From a checkpoint of a small transformer trained on Wikipedia: LayerNorm before each block.
Each number is 128 + 24 x the weight over its row's rms, rounded and kept within 0 to 255. Layers, rows and columns count from 0. Numbers have three digits each. The size before them is the row's rms in percent of the matrix's.

# layer 7 MLP up, 640x160, rms 0.202, rows 422-442, columns 0-159
097:088122153093133125136115085118119127106127115124199127108164155157141142101090148139143166153121133112174116084103151145107088129117149125166116110153131160160097165131114114125175124134162138109134163151107154158117116134155127108145132163148144107151125091079113111127070152098125130167138140125088092128140135136149120154156124138099111093115130099168098138117150108144114048132151145123117174110109153108098091107129145129117109164108120116130158122130134134091120106126094129
098:137107128113116097112122125151115107104093137084176156091166099153108134136124102138116128166142157098116165131175159122126126129148141139049119123130121156200117136114118152120160107145113143088111128109119135124133133102156130100137129141170164132099096109139111142112126110134113135158162135116159124113129131138186080131148148125120148134110162121115117122128108140127127122183178128132093144151110126131099074099107111150127162148160123130098144089159135167150165128081090120
098:147125161128091157066122089130116095122099152137123157151133131177117139134121110195165124132156124115140129132139126118145132176114121165148127129142140127108123141093127118152123135136099112126144155128186151083136093091107111095092160135106123150141150127141113148099152147099113136096107130117095115133123145124142087096126110114117117109111180131125148118141136139162141103117143106067117128132162123114065101133166097105139109128105157059095136174111148165132115142159121099
101:195101147143106156139141110182096117150102131144103128100181138114153124092145183094194144073121116146152120130124124133107108116110135131122127143158123119070127177132160120127168165096133093160120129121133122094171156112116129148112138134147125125143126161141140096105133190115125131147110134123134152140128120081124109148107162122179127130062164115113114126138153111145142153134097119137118110122117116124128148119124176131155125144167149089119108127108175127110113125104128129
085:126127124178066113152091114118107108165165081121148099113098122114101123124112086145135109081136098114151126120095131147163127188115125086132130127172117091074108154137129150117125143143102138116102136148120162128165102117115139080110153094149158137130121124115116135116147174158112130146135103156204104114150124130120139123147145140132083117110137131112170141162166153125117145112144130183154125145157102084113086137119123152142159106097140131118147140089135144122138108118126128
102:138150090118109136138142146122134078123118125099130095158136163150127153099144144145144148119134127148115153145132136091170109119102143124108158115126210131120117108127138111113126152126126146130143113118041112129113133091111067148101166106141156110125171109104121101105085121120132138147099137117117097106118137135099122104117220124132139110120153141139106138113145134126115154158160135127108098117155172127113141122120124104105117074150172123122087156117133165139115126165153163
106:148162165129103114165096107127110089149126152114137096083153148104127168121114179137136115145146106102155156123136137141125134106079135144117158111149140115135189137126139078117098154114108123144100144177131143168140153138103137173135137119131140124127168136103130134089184147134079124161097119085171129121130135132104127141122120106153150178132167122077115115156120157106118138156100153130112097142113127127105099141174160154119123136137121128161161116135109152091176123118117093
108:135133181120135139109144145112149173160125123128092136130100109145124110145127158145158190111145109130167142137187171120129139118152074120132102143089099145114123112142110102091137107149165121128140136113142117171133086071118108115113156175137158155093143146151109114105116121116094130143125115135128122149096100122127116112136166126120142082190112152123142147146085128168139137150109127147082133134102117110171108168147101130131165160120115166072100108126137142097117127113147134
108:128139167115131146169090115134155123120133116099113084108104130150108144105143124175104116081151130081144142135119119148164130133112134143118104157138164090113168046107117085124135130118074117101124126156130114132105135101157098150135142119098146111164188118146132140136157139104162173163103096168115104138174114115169110156124105148121155151132103149123130091170150131100146106140153104108087117136111113117111120154162152122164175142128129124119130139107121127101098119123100113
101:150112099152135080208101100149105152127146177126137130106125119143124135116118117110126130128140143131118138154154120200113132158097165142137096121147128160074092133099179120124123117144159151117145114108134127131122106136103125145136080127113090124096103147127123169144142135132126113096099137113138132179130103142162165174109092168114143170107095158125115155145148118071137114157131143132124116113117115114144142117137114147094098143100122168102158122113110124101170094092095113
106:136145125165148137188167134138147111145141109149138135142147170159137128132110163128166114095137087129110112124099127181178175122139139115155112127118112122102112134148107123151176127155135099157100167134119148146125122107158088097137125154180124124134086109157113098106092127179122143081145161160103138148124135108092102074162132155174105166138123134094150128098126169126120122116118125158147121180107120127143113166113122124137159137142138100183089123121131118117125121115134126
112:131084145146132120096128108139098107132121134141141145121125138118149139141111150159154117163127129095110106116138153102114156151125084139121148139137189165120151091095085104132133105121158139160142182141152135101134089120122094103153150145105128096122092101147103149158148132159130125143128156104098127107114118142089162187085138135141106146079143139111112119175048112139156093130050137148135101154105137131122119134156126107127131122130160107096115121132120128138084115124117158
096:143160125168108042110147081134121104141142110110114117149109160131161155119112144098128130102142137146119109179158091079109098168151152156131136141142104131144118131137092111133130113149100090123127110146148170159150149083151099147118096101174126110124104130121106122113108135136128111114193130120103111150128095165157123128140148097101153117118126140092179159115124166150140137108109126122146213123126118144130144125122141171130123126124146141126153169127091125118143093129135110
085:131115093118120136114162121162153101108118195126133094127153122109149126103171104103117148136142087117188127159202112174107154130148164198124066114125162112109134160143128120104197136088138128117140139105066148161126148136155170125113112126132151141155086141165123126130125116140122131116108134121103133161111110143147114112119093130122136127137114109114119134132146117136104112142120114172078168121132129122127105096127128134109154119094147105090119102153104127117107125116127148
095:133129126166119096129089150143132132129128117185084100115113150149116164111140170163116098102104102151143154109127124103141136122122141087169133153140183105108160133135128103126180139149156157127121184112111094139125176119132158125131110147147106149136136154100142094117087147129134093097099136166108097159135101109130143110080152149109122116092139129140145093128113146117124178123109173122164095129092113118109113132141130115134112134169160139115131168069093086109115112144153140
084:157138074165098181133118110136120104148128153147095151133106139127084165144121165161081119123125137155192148130130112124124100101100114152104097135146097087115127112160099129119041139098113137129088105140142123123132104117166122122129143111139173159105148162106131163114119120161101104112120119143140123120117116119144128078081122114126127118106131142100149107117084128117110143150101148121157095107188097135128135160139102149136076119138139137131134172106115137163137157117132128
099:158114170115116140152109176141143118107140144094167135146111133120083146121141149132107117117167110133095125157104126133121101163090170104144096139156112131126132149114141126127166075137100115162121153122146159190126113076123117100148133114094141123122115113107130172146150126093124128116164150113164114122098143163152151136075139212166132099147156114133151101172143133123156167092127157139120112136092161116154095133118107126118128169145105105129105150113141132168139121132120107
103:107127128108101142146057170172109113099118126125154129114128139143124105151123107135110117119145166142172152138113094153143139086130150144132170127130137108112115132187104146103136130142126121160110137093150129129126138074140114150199092084121158126141114121161113108126119131106144170101052102130098093111129106173112141141140095153112119162146102129160172100125170104142135163120092158147123133123104154109173112130155149135109096155115105092118141126129138113134126126109115139
088:125144132134135109121113136147116105130099173137102085148116097190129080131126104127145141119147125127145100174146131152140060126137125130123135122125156145132074142114126135175127160136150120173108096160115138107123157129116118167166134152118119128125100097133145149161164133140165175136160078129122099139133128122156121101131154163160116095143117173075087132130101134105122088101165131140132152098156120155115152120144114143105118149148120114117144089157117162102075129140144182
092:178151141162136115164104100151177152098113119117122131098085135090133080140124119129131117101077123115134126141131143131150126125073119132129118120151160151117097108124094140138137116125093127103113135074128121142126084126104130144095144143160131101111158130157112178119100111129099124167082190117136105149130127137144115182134137161157130166118135137102143132132111075143114153130077115099124133116103115118150137108211111100113139097132145182139145143142124104133146147146142119
085:137129121114152144146116149101165130110117117159133147158149152138133145133126120165187123107097136122136092124112124138155138144128086170130113113112127161096124152104083101123147115117160061168129155152176103103165056114112139084164130157098124139128135134171083073134158106092100110068135136120119111103120104124111102123139131150129132174060122135131115126113111143129108146109130140114102094139118110159117097129136081108146145125157131118140117171156134135133139130135143113
# layer 7 MLP down (transposed), 640x160, rms 0.195, rows 422-441, columns 0-159
067:155099150122143132126103159124119142138162106136103142122154128139099145149128164119061169096143169160088105098130142126165155139140117156105141142114118131087104149071122166154100134142162123158103110136139086128118163134160138141124129130100102107122104180112165104110183118148125142133093096128184152133164136125142156115062132094157120142155146110090148126112153136108108137127108115139143090150109161161110118098118110145136160130136148159138142158113094129136134166133156137
089:139104108091121141156097126106178148106111105119083098144163168099145106154105146074121152100117132159134154112079112095098118131148104103156106137090131079152154117144171098090077150124148146103115155096160146106133145155101124136164130141129165144151113136151079160106138143156114139135085155098156130136142141123133163183141114101138112115130131106126161107125158106124136155113135135141150092130093131173139131109108158099086156115105108113137141125153136127088134140133135126
060:106135100110142152163106147140164131111134085135100106128166142101144147159168118094108114163117163125088157138126121121142172084158137133148112143158150105138142109156134136137104122081162142178129091117142097123105133109135126111100122102069143105101120127106131094107112106110114180122159138076165157106139086122120143136091151141138137146123152146159149107151090127121126170158145081135150111124080169155099112137118154168140147108148092129124152151123113174145110130116132150
112:100162124119159146160090151138121141123126156210072072157142153155090108133127159131113131102127108097141146119136138191120105119100141136110131143110076109162099110104117089126108138162128131118152100144148151118162130097123151138121104152071160117117109108120129144127147103139145125116137126110125160103148107132100129132095086095108146091159101110162144121117139136095129111164158119071159146109146118162115093141142134113110111143122149164138130139129104135124105156079120107
076:157134116127120123176094089152122138106158103113110136134152139159112134094116087124093139155143136168107093129133087116128102088126116105149168095115123177135155114109134111124118131114133086141091103138133086139123138134125129111130094140102132137127129144168129083140122080097070113149085108133129112158133082123144169135072122124157138113147152127135088110083091099139109125136104102120112090144107070117102105117097137091078120118101086121141114143094133130126129148099141156
094:120165124130149107117135167139083134152123147097100098131099131119164102084129148129089122150153138154113132129127150129167114120134125137140133139099156141159093096119150164134116121143165151106170133142122104102129117229135152057119146121153132109124124161132130128132099125109138113119152160143138148104182128129150093108153138106163127102099141135148146153111132132100132084120155105124134105189111122153136122149125098096101160119146134148140133115100126058095117144108145096
121:114122101129147120130094132139091126138138159165165126168111148136111129126108112144134109156132134120157138125126123137112108145078150145080175181119129141125174135171154086121142135128118120139107148102101123147136065114139106129151135125110136149119195075096156139150182124153100147153116101088142085103136175155136142093113106139139115123121142138128101144116122094138128123190123146152141124096127102107103113123181119131108109133141132114185168151144110179126135132097147134
126:127113099082164144134101120134152144125135125167101124147108170165146127116139115138161132178155161114165104144140149117132158113168096117098133119155120106098134141141141094126147128093108133105114181132124105133138109126122085110152111139125102090118130130075146140107126117129086115149161095132151124131113124135119049088087140114126098162164160085091139110088132111113118154171132152143158111151103128107150134114130128152126145123123127179080131137153163118095164097147164122
121:086100128172150108155099162136176132125170147097163150103130106145113194133091120144135120116070117124135133145166119151146099114137135132125160147075131127102107152113136141130127122123074090098144131113084141119142164097126127173121152138138159116103184109105135122131115110091170116156122111140134164094145144146164131124160146160143139086113110065142120136097118113143108149108102141134148112124098132145126171091104111084146145153109129112124132145130136172147111132147138111
110:119081119114140153149081116139169120164111122115130138129163122086158150114106129152135152075078155138143131130155139109161109128123120116116122123116155134112163128096105147141134146086111180123133103106155133108127164103115119117159139187119148159128118139135120079121152128132139127139095117133161164138158154119130122111166100129108143147132135123191148161132147151135141127097116136123128113131123155241123114115113110140141098088145114136086116129095128107069124144128104111
072:144162099123139154066113120161139125133135102133105053124098113160153127155124114092104167134137158138111115128123107102128149150082143155139149167140135131136167121131140125087118116110169192131132111130137123145145128130140130124126133128101120154108142180107124103085137146154133144175096117091159124120166126158135162130115124157139144111113111168149089132145086081177117127143168115152135127160117168099098132141140165155136150100147110153156114106149134121104072157116127129
100:101123137087164120121132120131166154124148097129091126128131148116107109144144075105121139094126157143103094130147120113103129096134152114168092133151150111143161105135113132109147140088144128121117092119169102131157104153111135105153117129120190168168138147152079112124116130123137106177127167118146139128124071094137160177145098139160132067168108102154124109093124162131130082117136147113107125127151124165128121101156120135151151101091118167137129133113153081166137136163127135
094:161141110151105149123126129086140137111146112116129133131122129134109168117070106113147136116125112091142120096089110123113132160135138079092153148131085103158165141142134088148144150149098143099104120187118124112149110119100142170143114197136101097164165085129154113099113131144170111152130135132134095129066154162126093132128115118131120123141124126151113121147128110141125126154149156095163153172140125093154148100145116115099147107079136161137134150190143133086135144135147131
092:170095110122138161145158140110112142170113104125068105100081143132147100134119137128127129161106176129111145118111132121116146142134116117134149100150117102105138128132147131162098140144094147122135116111126150126154100148148132047114134107104139107127152157163159153159120101150152142088114088166131111145123124138122173163112139138085130152134099139120076117129124146115166136125159189156119132122105130121115111154130106094087129208135141189137112125128126108178136142135130120
103:104172134131138108089100095147111138151150123130146128137121112147163154138150161115128146113160132119112130128122134138124167158121109092137132122146123067134175103170115126098156109151131097116163144114096080123101113148110151105118134156076093125142096161144120039179106122160114133133121109124125105099102142099146155133147106110116130153114112174058139102090127122151107133160099139144095162141113165169130153140154143135133152152157148132159134098145116134108125128127145115
074:121120150114147107136122115131159117107139070151140090128139143145135086084137132106148143146154120118075127102059082105144146148150104119141093155108141163121182117130137160123155088155151108128131136127128120130142117176126143102104095102122168116105115126130140083142150176107141123125065128126159108108132118110118174190085137102096124124134117102130155144129154095117104125121173122125088111160133177135118098125113120135093156092120131166149093128117133121142120100137126148
093:129161110155143119126107129124144129134150123145138175130144147137148070140144160133139098166111136126174106139137118149088095134138124124136097106125136117127130116186183087134153133121068116138152138122160057134118090168109135127073113155115089173124111161161164116151137084159144116107134109117140170129114136100121139106157162097076109123131100117109119143140132097095112167149174135092089093120110137111131129098090140132098126127151100128125122139133123096124142156145132126
127:118111096130119167147153103109130155097140131053166084109115152125113090122147138114138151147147132152144101141139129096174117149129133122120123114108158120125150143149121165135097108119097154133120181116113161140130175079172143127137127115137146130073123155118140151111153140121158107115110122107149119163128140172150083141104174132096117170110122166135173103103110077133133114090129109129110131173145133169104132087093109158141109136135151100101110115156126131125095142165154133
093:132110141096094137119132137107148118129178126158165157180081130101118157133128081142141103110119110126125118090147138140142150142158129141147163109175090150168075111163146131109155145077119117133080189108133115165106122132115129123152117100127126151106132116139141110101122074126104117152122115154115120083094151142168133164133082126142128126126106144086117121133138134096125161116125108117099182102104159104090114108139148151163119136154133131128125129097164110130138159139074144
109:080098142138135082115095134117127127131113128133122104141116150130131117125128133124139114130123137105098165150120100104106136099178083171144116179126096158114110174149147085145138159144168135152110144124186132097165136061096099118149133107125138144146134123108174093119108127120133114131150091105118114127121121127116091091108141080141165119117101116131119144151084105142165112150117078148135098106181136200174122109144120133117097108144111121143114154135135143131115092129127143